{"n_head": 4, "n_kv_head": 4, "head_dim": 64, "norm_eps": 1e-06, "rope_fraction": 0.5, "qk_norm": true, "bias": "none", "optimizer": "muon", "weight_decay": 0.017, "batch_tokens": [65536, 131072, 196608]}
Each number is 128 + 32 x the weight over its row's rms, rounded and kept within 0 to 255. Layers, rows and columns count from 0. The size above them is the row's rms in percent of the matrix's.

# layer 5 attention output (transposed), 256x256, rms 0.108, rows 157-170, columns 0-255
size [ 90  92  99 106  98  92  92  91 102  99  92  98  90 101]
[[ 84 108 173 153 178 138  79  99 100 164 151 192 106 171 141 109 111 131 161  85 150 123 117 121 167 112  86 144 133 183 101 128 108 166 149 143 183  89 143 143 131 159 119 126  77 183 176 160 132  69  91 122  52  97 112  81 122 108 104 136 109 234 105 137 100 152 190 174 105  67 137  38  83 101 171 114 180 124 180 135 148 114 148  81 103 103 100  92 156 158  85  73 154 156 197 166 130 145 124 131 132 164 130 142  84 154 109  95 132 100 133 124 153 171 141 116 135 107 169 149 115  87 109 133 141  96 127  89 120 110 101 137 113 166  86  93  91 119 131 132 104 146 153 159 148 118 160 200 162 114 114 162 179 133 212 190 157 151 147 125 137 124 126 106  78 117 100 156  61  58  97 119 153 124 107 148 133 124 133 127 164  82 138  98 119  93 162 144  49  85 129 159 153 137 134  75 104 159 132  62 138 138 170 139  85 100  90 111  80 142 155 113 140 122 141 141 141 134 104 145  97 137 148 143 177 115 146 178  96 126 120 144 135 132  96 117 121 172 120  69 126 125 146 121 116 101 115 112  80 126 136 159 131  41 166 120]
 [155 139  91 188  96 144 112 185  96  96 108 175 131 188 134  95 147 119 166 121  72 149 131  85 152 121 133 139  96 107 102 113 140 156 161 131 147 142 130 212  99 101 123 119  96 143 167 125 109 102 187 144 125 147 104 110 106 122  82  99  79 156 138  98  65 124 193  81 141 103 103 142 191 164 180 151 166 126 142 102  66 110 144 152  69 126 127  68  72 161 134 127  76 121 144 156 101 104 109  67 107 115  93 117  87 183 120 142 104 131 159 111 170 191  87  84 146  92 134 121 125 177  79 167 166 167 149 148 156  89 123 120 118 134  77 181 116 133 134 173 130 118 155 154 115 105 171 116 159 144 135 123 127 187  93 124 136  96 167  72 132 174 111 200 149 104 109 194  99 100 102 204 132 109 141 124 138 136 120 117 120 154 141 114 162  99 125 100 167 104  96  97 149 106 121 109 157  50 120 155 128 124 149 100 110 122 120 139 154  78 155  91  74 121 136 161 135 139 110 104 125 182 139 178 182 118 105 101 159 128 150  94  90 131 125  91  55 103 152 116  95 144 115 227 116  96  81 126  50 132 145 106 144  94 161  85]
 [118  78 183  98 108 132  94  48  48 128 163 143  95 154  67 119 144 116 194 107 148 128  80 133 169 118 124 127 142 106 148  82 110 111 112 111 147 148 147  72 153 126  85 135 114 144  92 133 107 117 131 134 125 129 117 130 112 194 187 183 127 149 124 219 170 101 124 116 118 129 121 140 198 149 166  99 168 166 149 156  96 167 113 118 137  69 147 104 130 144 154 116 153  41 175 174 170 114  50 101 159 112 129 109 139 142 127 168 104 164 135 119 119 142 120 125 148  87  95 192 111 128 112  99 166  53 144  94 144 120 127 102 167 116  91 167  82  91 113  95  93  92  73 102 175 139 150 164 119  88 175 124 111 174 130  74  61 147 102 150 103 113 150 172 158 147 194 103 128 131 147 120 109 120  90 112  92  90  92 128 125 151 180 147  83 155 174  64 120 151 118 134 124 162 136 124  96 117 147 149 121 152  93 140 187 165 179 112 146 170 126 110 119 116  51  73 119 168 167 180 111  78 130 126 122 155 143 154 150 101 171 144 115 147 148 133 134 178 111 106 110 151 171 177 105  97 131 129 143 108 178  60 120 110 153 149]
 [101 135  94 118 130 124 127 137 162 138  79 127 113 131 111 147 142 124 134 120  97  84 165  99 130 136 180 103 124  99 191  94 142 131 148  97  54  81 134 150 160  93 112 188 144 162 179 108 171 139 137 167 142  85 116 157 155 196 102 128 131 105  71 162 130 146 139 156 133 118 129 192  91 154 117 127 140 126 104 143  71  92 108 174 143 148  80 161 172 137  91 133 135  76 117 107  90 127  97  83 127 119  77 126 126 136  80 115 141 125 128  91 203  84 158 204 100  97  94 164 100 127  90 147 151 157  66 134 108 156 136 146 167 207 222  97 114 123 150 112 124 172 166 166 156 115 116 134 112 118 166 104 108 144   3 113 101 167 108 127  73 143 156 194  60 116 108 132 120 104 145 100 125 178 137 182 108 133 106 102 166 116 141 123 129  80 146 147  71  87 108 117 120 150 151  73 124 189 129  97 115  98 180  90  95 122 202 118 127 126 123 119 111 131 101 104 131 135 184 168 141 151 177  91 118 121 123 100 125 122 150 148 118 131  87 106 182 149  81 122 140 123 142 101  99 136  60 159  53  99 119 130 147 130 162  86]
 [132 128 136 133 172 139 149 148 123 128 112  87 147 200 157 148 127 143 122 127 121 133 141 174 129  93  43 165 159 113 114  81 171 149 101 112 139  98 138 129 189 133 127 140 109 150 140 155 131 130 109 130 149 136 131  89 125  70 135 116 143  98 152 164  85 177  18 174 124  71  49 171 121 136  62 114 143 140 138 156 140  93 136 187 117 154 112 145 128 131 127 184 172 145 124 148 148 216 132  73 101 141  97 156 147 144 142 107 144  78 119 140 126  74 137 187 131 136 105 121 176 178 107 178 111 123 124  57 120  79  98 183  84  95  53  82 166  66 145 171 154 132 141 109 107  83 142 140 162 137 135 102 111  89 162 126 140 196 137 172  88 155 152 167 165 122  78 170 148 116 151 164 153 119 136 153 160 150 122 106 107 109 108 185  81 143 193 152  86 144  99 126 120 158 147 123  78  92 140 117 148 130 108  97 130 167 129 152 118 115 106 144 123 142  87  96 203 160 145  99 158 159 122 157 139  93 146  91 136 104 124 148 153 140 136 152 117 202 181  73 108 163 108 126 136 109 118  88  64  85  74 126 155  69 144 140]
 [118 107 132 135 165  85  97 149  91 119  96 138 206 128 102 144 173 185 108  99 125 110  95 138 121  97 134  95  99 128 107 148 104 161 108 186 165  91 124  63  72 138 170 159 134  99 151 110 108 138 164 166 136 175 136  70  74 122 125 139  73 118 115 182  94 102  97 228 129  68 114 109 157 115 150 177 150  93 175 127 105 142 172 117 162 100 112 107 148 204 174 106 109 107 130 107 185 138 110  85 208 150  87 117  99 111 107 134 131 139 154 130  79 135 117 142 113 123 120 170 105 183 207  97  86 123 135  94 159 121 108 141  97 139 129 152 126 172 148 143 122  76  93 105 165  64 147 162  96  98 154 123 108 113 147  91  57 160 126 148 156 170 113  55 112 174 149 109  90 167 139 101 160 150 100 109 150 125  97 118 108 151 149 181 107 121 100 125  72 161 114  53 116  89 199 154 140  94  94  91 178 121 140 163 104 133 118 132 121 133  76 107 111 117 150  79 138 172 125 104  97 112 150 107  86 109 103 168 122 151 110 118 187  89  95 119  72 162 146 134 108  80 142 133 189  71 105 143 145 115 109 177 109 109 133 121]
 [ 98  89 119  92 181  88  57  88 104 148 137 155 150 137 129 147 124 187 198 102 203 111  49 162 124 118  78 130 114 126 119 152 145 107 161 130 100 108 100 175 150  94 116 168  60 123 150 170  93 125 128 137 112 112 175  98 117 123 115 124 102 194 157  76 115  86 178 116 105 126  95  85 120 107 171 150 114 178 154 100  97 158  91 106 111 138 146 130  87 169  99  83 159 109 133 167 151  53  74  96 113 167 101 151 117  87 101 137  94 109 159 157 169  82 169 114 136 139 134  94 164 152 164 153 200  89 125 173 110 141 147 131 104 159 107 108 131 106  66 156  85 155 128  71 112 104  70 147 112 172 128 122 147 111 160 103  89 169 133 134 118 139 179  90  59 136 103 107  96 138 128 110 127 112 193  53 122 106 118 111 175  78 128 136 121 115 113  97 113 119  77  83 108 119 135 165 111 169 148 116 121  71 114 100 134 184 108 135 106 103 175 189  97 128 124 112 183 172 119 110 215 144  86 112  81 164 173 144  98 173  93 181 131 156 134  95  80 131  99 118 140 145 166 145 107  98 138 128 158 134 139 133 154 106 159 110]
 [143 133 112 167 166 153 105 162 125 141 124 148  92 118 135  42 137  99 130 140 106  88 125 128 105 148 175 106 148 171  99  77  94 107 115 175  96  89  84 119 119 128 157  81 143  99 107 178 156 180 176 160 170 147 198 145 117  94  95 118 106 107 152 142 128 178  85 152 131  68  94  93 102 138 125 145  83  78 158 193 102 123 155 117 172 110 125 111  93 128 141 101 104 136  83 155 170 134 130  88 177 164 118  83  91 111  85 122 135 145 107 102 132 122 113 147  87 153 120  83 145 122 138 129 154 142  85 143 132 162 149 106 192 136 117 101 127  70 112  62 168  60 109  83 144  93 185 106 103  56 220 170 110  85 106  52 133 102 107 126 126  98 123 126 124  88 115 133 133  92  44 164 168 112 158 134 145 147 120  96 128 177 191 136 141 120 112  90 163 137 113 161 172 156  81 137  73 112 149 120 138  87 136 132 187 109 147 125 102  90 195 103  74 159 168 113 117  87 155 124  82 208 109 194  82 152 106 101 114 156  77 106 115 131 125  90 167 107 102 157 154  97  79 111 112 102 112 134 135 155 135 120 134 119  97 108]
 [125 121 171 107 127 156 154  86 123 152 133 142 166  62 118 140 123 138 120 140  96 155 143 138 122 195 141  71 166 149 146 110 107 137 172 146 162 142 128 115 100 134 119 124 121 129 128 149  97 120 142 129  57  74 174 163 172  98 181 143 138 158 105 104 192  72 113 108 139 105 209  66 146 144 160 142 161  93 114 129 110 155 127 166  47  85 154 193 139 128 207  84 122 187 155 162 165 103 133 148 113 114 183  82 113 138 155 122 128 134  90 186 129 167 162 114 142 135  93 138 122 122 145 138 150 152  69 113 107 104 124 169 113 149 123 123 142 114  88  49  75  99  94 105 192 114 184  99 160 126 101 151 125 178 135 102 173  92 142  99 165 144 163 128  85  64  94 166 176  75  98 119 153 107 135 155 153 118 127  94 201 162  87 171 109 194 138  74 118  88 147 123 163 142 150  81 146 125 111 120 143 111  73 149 178 124  96 126 168 108 115 136 163 142 136 153  36 172 134 136 159 109 123 165 131 165 120 111  96 144 170 139  83 119 123 192 114 108 133 106 163 111  68  94 136 157  80 127 125 170 133 122  80 149 175 128]
 [116 152 143 135  96 150  87  77  93 146 103 113 108 210 123  80 130 137 197 167 124 129 195  79 143 117  67 124 112 156 142 126 114  81 106 146  98 188 160 108 159 114 108 137  65 127 136  80 173 187 130 111 135 112 143  87 113 138 137 198 157 126 128  78 175  97 131  97 128 191  98 121 112 138  73  78  96 132 125  81 171 148 106 201 133  80 139 105 137 129 164 119 145  92  98 169 111 127 139 109 157 109 175 158 114  88 158 119 193 103  94 146 113 122 117 128 148 144 139 133 122 118 175 109 121 117 151 110 117 186 132  77 159 140  87 147 148  52 144 171 128 153 102 106  65 123  59 119 142  77  91 121 106  85 152 144 178  66 133 167 125 115 130 124 151 176  97  90 152 175 109  81  94 108 116  72  36 134 158 165 185 131 114 168  57 126 196 130 127 124 130 140 151 116 100 121  73 137 111  87 133 171 117 134 150 139  60 129 122 103 144 128 145 113 130 160 135 128 137 102 155 152 140  65 157 142 148  66 118 190 115 143 100 136 152 174 166 102 145 158 116 146 157 126 108 150 179  70 165 133 101 148 128  87 105 146]
 [115 109 120 150  69 178 145 144  96 110 106 149 106 124  84 113 153  79 204 102 157 156 115 170 140 109 150  76 127 110 158 105  63 167  91 146 163 128 113 179 199 165 120 160 174 134 101 150  69 215 189 125 106 100 184 178 177 107 110 125 150 140 107 150 116 159 115 103 132 174 213  89 128 106 106 138 143  77 149 133 134 107 141 172  87 121 110 119 122 149  87 112 145  51 102 110 135 109  87 149  90 191 138 133  74 117 126 148 146 136 156  97 122 165 165 138 108 115 135 152 173  37 111 146 128 136 121  82 114  95 118  96 187 151 128 130  67 103  96 189 139 102 103 135 104 114 148  96 154 116 114 129 148 166  90 140 131 126 116 108 181 164 124 130 118 150 143 103 115 135 127 100 147 119 212 186 116 108 158 139 173 139 129 111 169 169 154 135 103  99 214 176 107 115  79  78  71 170 124 114 174 137 159 121 135 152 145 123 147 104 119  86 117 125 127 125 162 164 118 113 145 144 185 157 156 155 153 118 119 158 140 140 157 174 165 122 117 153  96  61 105 156 112 102 151 202 155  87 124 165 110 130 119  58 160 155]
 [110 126  77  87 220 125 174 137 141 109 134 110 187 165 179 130 162 163  89  99 152 130 122 151 108 124 144 144 175 100 136 157 136 101 141 144 110 197 140 148  93 143 132  95 129 116 109  78 135 150  75 165 153 150 131 148 124 170 123 138 145 142 120 135 111 145  13 120 104  93  75  30 123 166 140 113  83 123 111 124 161 189 151 140 101 156  99 104 146 141 186  94 139 115 124  83  67 109 115 132 106 130 106 111 174 124  67 167 122  98 172 136 173 124 159 169 134 190 145 119 146 125 147 166 147  86 110 136 126 127 109 136  94 161 169  81  81 167 123 150 149 130 163 107 142  65 146 132 105  93 148 158 156 121 144 191 132 148 141 109  89 166 121 134 131 128 194  95 177 143 156 129 146 101  88 126 172 162  99 163 101 124 154 132 214 118 118 176 159 134 155 105 137 146 114 151 103 130 141 185 100 106 117 136  73 111 175  97  93 103 109  52 115 100 107  63 106 123 151 157 100 110 139 162 186 132  86 112 176 188 137 109 149 112 111 121 105  95  45 183 125 149 130 160  86 139 130 143  85  80 106  86 143 151  91 171]
 [134 160 118 168  57 119 115  87  87 170 128 149 106 131 142 131  81 148 152 123 143 116  69 176 180 143 139  76 161  88 131 125  98 163 127 161 132  97 173  77  62 124 114 195 152 138 120 138  94 140 129 151 166 155 108 114 141 117 126 154 115  78 147 105 154 146 136 109 132 139 154 111 122 116  62  97  77  84  91 155 189 110 150 125  95  93 145 180 193  99 167 145 110 102 160 122 147 156  83 177 116 149 166 165 170 150 212 108 173  96 121 174  92 149 120 163 136 138 125 135 155 133 118  97 136 133  77  80  34 109 128 120 104 105 138 104  81  97 110  30 143 132 166 115 121 174  98 147 115  78 119 106 148  93  50 135 115  97  75 133 145 184 171 103  95 159  58 125 136 162  83 133 123 154 164 143 127 114 120 108  59 137 133  82 104 137  86 143 126 125 121 121 135 117  83 129 104  95 100 111 115 158  82 174 149 179 103 156  65 180 175 137 163 154  71 139 129 166 179  75 122 159 125 124 167 166 138 144 124 150 138 139 154 131 131 141 185 129 103  97 162 106 165 126 165 152 179 144 143 122 116  51 126 102 118 153]
 [117  88 114  88 136  77 118 104 126 173 132 171 101 163 100 135 152 153  96 114 105 128 100 134  93  45 123  87 133 136 188 107  84  98 164 108 136  54 145 135  94 129 117 178 104 114 154  58 119 134 141 164  74 132 108 201 157  81 183 123 132 149 120 135 136  52 129 123 142 130 190  93  97  49 208 119 104 121 162 103 164 173 175 203  97 125  94 132 116  72 106  69 206 122 115 141 113 159 104 147 142 135 124 111 118 146 185 167  40 180 118 183 156 105 166 138 122 119  89 102 136 125 114 144 108 132  59 135 103 127 128 189  96 113 139 163 107 155 122 111 140 149 142  79  96 118 133 177 124 175 133 102 157 146 185 157 130 186  40  85 126 134  97 126  89  87 132  68 134  89 139 163 116 141 112 146 145  86 111 129 135 154  99  55  72 136 136 149 136 122 131 154 159 147 125 108 126 166  65 126 100  96 140 113 132  73 115 116 158 129 127 147 146 167 161 103 127  97 139 188 157 149 148 124 150 116 138 131 125 131 100 125 140 161  94  96 176 115 123 156 104 105 105 141 104 146 134 100 152  74 188 106 112 144 125 162]]
# layer 5 attention value, 256x256, rms 0.124, rows 158-170, columns 0-255
size [ 95 101 104 104  94 101  92  90  99 103  97 102  88]
[[158 118 105 129 158 181  71  65 165  68 109 156 144 122  92 134 178 152  91 126  92 149 112 113 102 161 154 143 121 107 110 161 129  55 105 152 139 172 129 103  89  82 140  69 114 137 144 178 114 119 118 170  97 106 202 194 108 145 173 109 169 154 120 111 175 155  91 116 120 107 143 209 128  83  95 159 150 127 110 149 120  70 163 140  92  67  64  86  99 125 126 180 155 137 137 143 134 138 150  94 153 137 144 196  79 165 106 176 160 150 185 110 149 168 107 115 117  87 138 123  79 111 108 171 208 136 172  72 142 139 123  97 182 160 170 152 113 137 126  78 111 104 112 151  94  99 116 124 169 144 166  82  74 154 113 128 115 108 109 121 189 152 115 116 157 100 160 123 107 123  96 178  71 101 101  73 148 110  81 123 139 111  94  89 109 151 138 146 122  97 159 135 171 111 153 141 137 118 117 185  80 131 134 145 118 206 138 148 175 137 119 119 103 147 140 201 134 105 176 166 163 133 157 102 130 125 182 140 162 128 165 152  98  94 124 135 180  86 140 141 194 165 157 135 136 141 104 162  79 109 143 172  94  95 139 163]
 [140 126 124 156 121 146 105 104 144 158  98 127 107 166 158 150 107 142 139  98  64 154  93 181 144 141  41 145 156 138 124 104 103 114  98 109 118 101  97  94  87 151 130  71 142 146 110  79  88  85 111 119 113 145 154  97 101 106 108 125  56 116 129 118 164  90 180 163 140 144 100 110 144  92 191 100 104 129 147 115 122 165 150 151 108 121 103 122 149  91 153 170  75 107 134 130  81 126  92 136 137  73  91  88 126  68  78  84 169 143 136  72 147  67 135 164 189 139 125 124 232 121 148 123 145 164 116 177 148 135 186 149 126 138 140 122 107 112 138  74  95  67 132  93  96 172 126 136 134 154  99 151 171 143 185 165  53  79 140  55 115 122 125 137 167 156 157 129 127 138  91 109 106 168  88 208 183  92 108  82 155 103 170 135 145  79  85 110 132 122 131 148 103 155 123 167 112  83  98  90 187 102 136 133 135  87 168  70 143 153  71 126 156 131  90 121  89 114 121 141 136 153 157 140 142  91  92 186 167 127 165 127 134 126 107 125 204  64 175 112  98 179 114 105  76  88 120 116 110 135 169 123 104 121  92 133]
 [154 155 108  57 108 171  63 136 116 104 155 130 111  97  92  96 156  87  61 163 130 139 167 139 110 172 108  70 117 120 121  91 127 159 160 162 193 135 136 148 165 153 107 120  82 114 138 186 126 133 160  86 118 130 183 141 111 116 146 130 105 128  98  80  89 141 101 127 143 148 119 113 192 141 158 116  33 114 148 169  93 164 144 180 145 171  96 159 120 165 158 142 136 133 189  60 143 144 103 157 137 121 105 168 153 183 189 163 127 178  45 122 124 108 176 162 122  99 129  91 152 114  87 148 127 101 100 161 108  99 160  75 171 138 174 133 153 130 113 142 114 145  87 159 132 128 119 138 104 143 141 161 125 126 150 116 130 152 127 146 172 175 158 117 125 162 159 118 113 210  82 110 172 181 148  70 136 136 110 122  93 113 216 100 178 105 101 160  54 123  88 139 134 121 101 144 126 112 148  66 185  79 111 110 116 168 138 136 132 129 110 136 112 124 119  62 138 124  95  95 106 138 138 130 123 182 109 141 138 129 104  44 156 123 163 145  66 121 130 162 209 119 147 147 131 141  93 110 102 158 115 130 192  88  81 157]
 [111 115 125 138 113 123 158  98 150 136 151 115 135 101 122 176 225 109 114 129 108 126 172 157 122 139 149 109 106 134  77  59  70 144 114 128  91 172 158 140 124  49 116 110 134 162 119 128 161 151 170 132 156 161  82 141  89 122  94 154  85 102 133 141 159 147 120 136  74  87 137 135 144 134  94 140 142 108 151 210 131 173 141 160 116  62 113 117 169 136 131 135 175 156 196  87  68 151 156 127 169 130 160 161 117 182 150 177 155 146  88 173 124 127 115  95 145 104  80 100 122 141  70 176 140 149 116 146 155 116 113 149  84 143 130  92  86 206 148 150 127  90 104  95 202 129 125 130 125 146 163 156 103  97 140 124 177 171 122 180 101 105 136 181 105 112 148 133 145  84 176 143 120 124 138 142 167 110 156 136 134 127 104 155 165 155 169  70 144  61 103 111 125  91 126 126 119 106 160 120 211 152 124 103 126  58 158  90 125 135 141 176 182 114 122  96 208 135 144  83 142 152 193 192 148  99 101 119 166  93 138 155  81 132 150 157 145 142 175 124 140 155  80 165 117 142 167 177 111  93 144 151 172  93  87  52]
 [141 162 130 137 189  92 129  83 108 140 111 127 144 106  75 126 113 133  96 124 127 187 126 149 219 136 100 122  66 173 101 103 120 158 130 146 185 153 130 137  42 109  83  68 116 138 120 140 160 148 139 148 117 148 117 136 147 174 140 118  50  92  62 147 156 109 212 129 188 111 141 136 141  75 151 129 137 119 161 108 163 111  60 135 113  81  71 110 206 155 153 108 102  84 115 127 111 154 115 108 181 136  92 109 135 197 115 108 104  83 107 156 114  73 174 124  91 151  75 143 162  82 113 122 110 122  61 105 109 127 134 129 161 146 146 104 155  81 119 158 157 119 125 142 118 139  80  96  85  97 129 134 153 178  92 189  79  75 144  74 116 136 162 136 147 130 126 151 119 100 161 102 129 154 121 141 166 104 159  98 189 101 144 111  85 117 131 150 145 148  58 140 113 122 114  82 126 156 145  69 113 153 117 161 120 117 153 131 125 115  99 101  79  74 117  85 144 143 157 131 166 148  46 182 147  93 152 125 133 172 161 106 144 123 124 206  97 162 130 133  87  85 144 132 142 114  80 129 173 165 124 113  74 123  78 164]
 [122 118 108  98 119 171 122 146 110 139 118 125 157 154  95  99 112 156  70 146 165 170 143 135  91  76 141 169 163 106 125 107 133  91 163  79  71 128  92 117 177  90 164  93  99 125 101 149 112 150 111 118 133 169 117 130 115 106  15 128  95 110 155 118 119 176 194 124  89 121 120 121  57 115 141 145 124 125 101 108  98 127  39 112 122 154 202 153 117  40 118  99 159 160 127 149  87 182 130 153 148 155  79 177  66 149  83 107 108 156  89 120 160 199 101 148 127 132 143 143  93 116 119 155 178 149 144 119 103 132 161  87  81 122 157 147  67  65 151  93 103 123 149  86 119 155  67 124 113 190 146 112 106 181  92  95  49 159 139 111 118 121 146 119 124 126 141 152 100 165 107 121  88 100 160 148 154 110  97 130  91 125 145 132 120  96  58 165  93  57 141 176 178 178 127 134 136  94 170 132 113 132 122 182  54 176 128  80 115 152  75 130 107  95 163  99 104  87  89 124 123 152 114 142 116 171 127 114 137 104  68 152  89 151 105 127 117 171 129  98 152 171 151 123 129 157  73 150 143 117 126 126 120 148  85 143]
 [125 224 151 111 157 101 117 131 156 185 105 166 133  89 110 138 139 100 136  85  93 132 171 125 152 164 154 149 177 120 137 165 135  75  93 128 130 100 116 136 150 122 103  99 123 114 133 172 148 123 119 146  71 122 102 133 136  83 118 145 139 139 153 103 118 100 113  87 143 157 114 175 105 121 116 181  98  64 153 141 117 118 151 107 139 111  98 149 174 103 143 127  89 138  79 105 136 140 131 166 200 164 141 136 120  71  81 161 100 151 109  49 170 109 102 173  95 146 153 150 184  90 151 177 179  97  47 109  83 145 111 169  88 106  95 105 147 207 123 115  98  86  95 118 133  77 171 126  96 102 124 105 160 116 129 139 106 108 105 121 119  84 130 123 103 152 103  49 150 126  83  99 125 176  94 205 129 152 117 125 124 105 116 180  63 113 121  88 161 155 101  88  90  84  93  78 104 163 156 140  89 117 169 114  88 125 139  87 138 110 131 109 102  71 139 148  93  55 134 130 143 135 129 123 124 111  84 112 189 224  80  79 146 118  84 116 112 100 139 142 129  87 102 164  76 135 145 125 130 183 159 216 116 100 134 115]
 [135 154 186 134 110 111 174 134 120 202 147 109 112 150 130 127 123 142 134 145 148  94  94 103 114 111 166 103 161 172 213 100  50 120 136 140 136 111 160  84 107 108 128 156 147 124  82  98 105 154 148 122 109 104 141 160 152 131 119 157 104 123 109 172 134 174 103 150 166 118 192  84  96 154 120 147 107 129 105 158 119 155  72 131 136 108 111 202 126  10 112 128  43 170  85 186 163 131 116 148 189 116 141 107 178 152 106 121  53 128  90 188 182 159 142  78 171 164 153 166 146 114 155 126 112 134 105 127 152  81 134 118 100 118 170 111 152 144 130  80 153 149 136 120 112 103 125 140 126 185 103 103 137 177 124 105 148 144 178 131 129  98 103 129 130 132  90  91 150 136 126 133 149 168 123 172  74 146 113 178 146  96 167 186 150 113 102 127  92 158 122 110 175  52 142  85 139 115  92  98 134  79  83 104 152 125 121 123 126 134 157 112 185 195 185  96  91 133 105 147 131 134 102 198 125 128  92 154 130 119 170 173 115 176  69 100 136 178 107 101 108 142 140  82 167 128  82  76 192 137  91  87 150 118 142 144]
 [131  65 163 110  63 114 124 151  73 157 122 136  97 145 137  84 106 172  76 144 125  88 114 155 150 123 116 201 119 153 148 179 146 140 158 149 102 100 156 128  73  96  97 126 121  81 128  99 108  83 128 100 101 202  91 142 152  86  84 176 106 133 131 112 134 176  94 117 164 101 119  62  92  70  98 154 116 170 131  88 153 159 135  94 172  99 101 131 102 136  96 116 152 153 121 123 141 141 106 116 111  94  72 117 187  44 143 137 100 129 193 129 160 165 103 152 141 149 151  82 138 171 107 104 195  97 124 125 181 150 124 136 133 190 142 175 167 117 138  95 177 140  74  99 147 126 112 135 148 189 136 106 140 110 122 120 131 121 153 182 155  93  69 136 169 167  55 121 163 153 105 166 132  89 128 130  72 181 232 114 172 135 179 118 152 143 186 147 125 123 131 143 146 128 148 125 118 129 103  79 163 117 133  74 158 146 124  95 168 107  83  85 175 136 101 121 102  90 122 113 123 101 183  94 139  87 110  57 118 129 109 141  71 125  97 145 109 133  83  82 130 158 117 116 150 124 173 143 110 109  89 192 134 171 100 136]
 [ 80 195  70 142 153 117 109 133 133 132 111 137 120 151 176 105 155 155 174 177 162 183 141 196 168  84  94 100 135 145 156 119  92 127 170 104 110 110  94 157 142 125 101 128 131 182  94 131 143  89 112 115 137  64 150 159 114 159 157 159 126 145 104 126 147 142 125 127  99 108 128  90 160 109 175 192 104 182 129 100  81  76 128 112  99 136 112 168 139 132 118 119 190 139  70 113 122 109 188 145 124  65 142 164 149 173  98 108 149 153 143  50 192 187 133  93  94 166 132 106 155 146 115 152 126 136  97 174 102 122 125  88 118 164 171 144 142 126 140 126 123 154  95  80 159 153 205 138  78 136  97  85 138 112  64 136  72 173  98 131 122  72 145 111 102 144 157 139 131 105 147 143 111  86 132 138 174 189 128 118 105 154 151  96 117 123 211 113  36 148 101  96 162  93  86 151 121  60 110 136 120 144 110 116 114 115 164  81 101  81 127 132  92 126 117  64 129 138 119  84 139  69 194 171 118 102  87 129 144 120 127  87 131  47  80  67 114 135  75 142 105 151 147 119  71 109 113  98 145 141 128 124 120 169 129  95]
 [ 95 155 128 157 117 123  45 147 140 124 163 150 122  91 162 148 162 180  93  60 117 188 143 156 141 174  92 144 151  92  94 166 167 126 159  93 148 167 107 132 174 119 132 132 144 147  81 142 143 166 101 131 149 121 175 153 149 113  95  78 138 199 133 127  78 111 141 156  94 107  78 138 159 102 149 139 125 140 115 102 144 120 109  81 129  39 148 153 191 141 136  86 142 106 121  89 156  72 182 107 160 100 162 102 208 163 147  79 131 152  87 105 121 107 101 145 121 102  96 110 148  85 108 170 119 148 161 143  90 109  95 138 183 150 126 126 156 100 175  74  87 112 150  43  90 122 114 113 184 105 119 154 148 176 157 129 114 134 137 142  93 184 155 147 163 153 142  77  98 170 121 193 146 140 124  98 120 111 105 144  84 132  72 127 216  99 111 162 149 135 134 120 110 126 130  94  94 179 152 119 111 105 135 100  84 127 112  89 134  77 120 127  74  70 110  53 117 133 106 184 133 126 139 136 125  92  88 143 127 180 123 156 142 110 159 175 139 129 129 134 147 151  84 120 105  42  97 140 114 171 119 120  94  62 191 149]
 [130 163 179 169  95  70 161 115 141 144  86  88 123 111 156 135 121 104 149 115 131 152 122 108 202 116 126 137 154 144 183 172 114 192 102 135 194 138 169  99 140 131  99 129 141 100 163 136 147 172 109  97 148 161 163  92 101 141 102 123 100  95  88 164 149  86 143 121 159  94  91 102 128 114 183  77 110 123  99 133 153 103 107 140 139 161  88 146  77  61 125 114 103 140 186 141 103  71 124 225 109 106 106 106 117  98 166  88 124 102 100 109  90 193  63 112 128  96  91 176 121 118 129 110 136 170 133 121 165 114 127 134  77 122  86 215 113  66  83 125 184 102 104 135 119  99  86 155  94 180 119  95 126 148 124 126 143 173 129 165  69 122 158 146  83 152 144 145 122 131 110 140 126 162 119 137  73 190 132 121 105 101 141 169 133 125 126 103  43 125 191  81 185 103 107 186 142 101 111 185 147  97 103 125 179 179  98 160 171 178 160 153  92 101  95  99 149 125 134  87  56 113 130  94 137 149  73 168 178 116 145 170 129 106 108 130 171  90 110 117 117 134 152 136 164 132 136  95 123 119 135 138 157 110 118  57]
 [150  96 148 167 165  73  89 141 129 133 127 110 135  94  60  98 163  86 110 110 120 199 110 135 143  98  81 106 167 154 156 128 103 114  79 141 130  93 152 112 140 104 124 144 111  88 159  59 122 128 199  97 122 165  41 116 133 161 106 154 153 144 134 136 107 103 147 124  86 204 189 182 163 161 147 145 128 172 143 158 132  68 163 163 116 139  53  70  93 184 155 116 127  94  90  78 120  97  81 110  74 185 101 138 113 129 166 128 159 164  84 128 130 176 122 161  93 104 145 121  92 114  88  82 117 136 142 112 102 160 189  88 152 106 173 122 126 165 136  84 115  87  85 156  78 162 102 128 117  96 150 130 144 125 105 148 119  80 157 174 142 162 111 174  98 140 117 126 118 119 123 113 144 132 125 103 136 112 195  91  64 155  47 136 116 146 166 139 170 128 105  93 144 129 130 138  79  58 125 123 125  30 131  93 126  91 120 181 128 134  92 166  89 138 144 111 124 203  72 123 149 138 128 120 119 107  86  82 156 126 120 125 125 102 130 150 106 129 130 122 158  60 129 224 123 108 120 118 117 110 110 153 115 140 148 105]]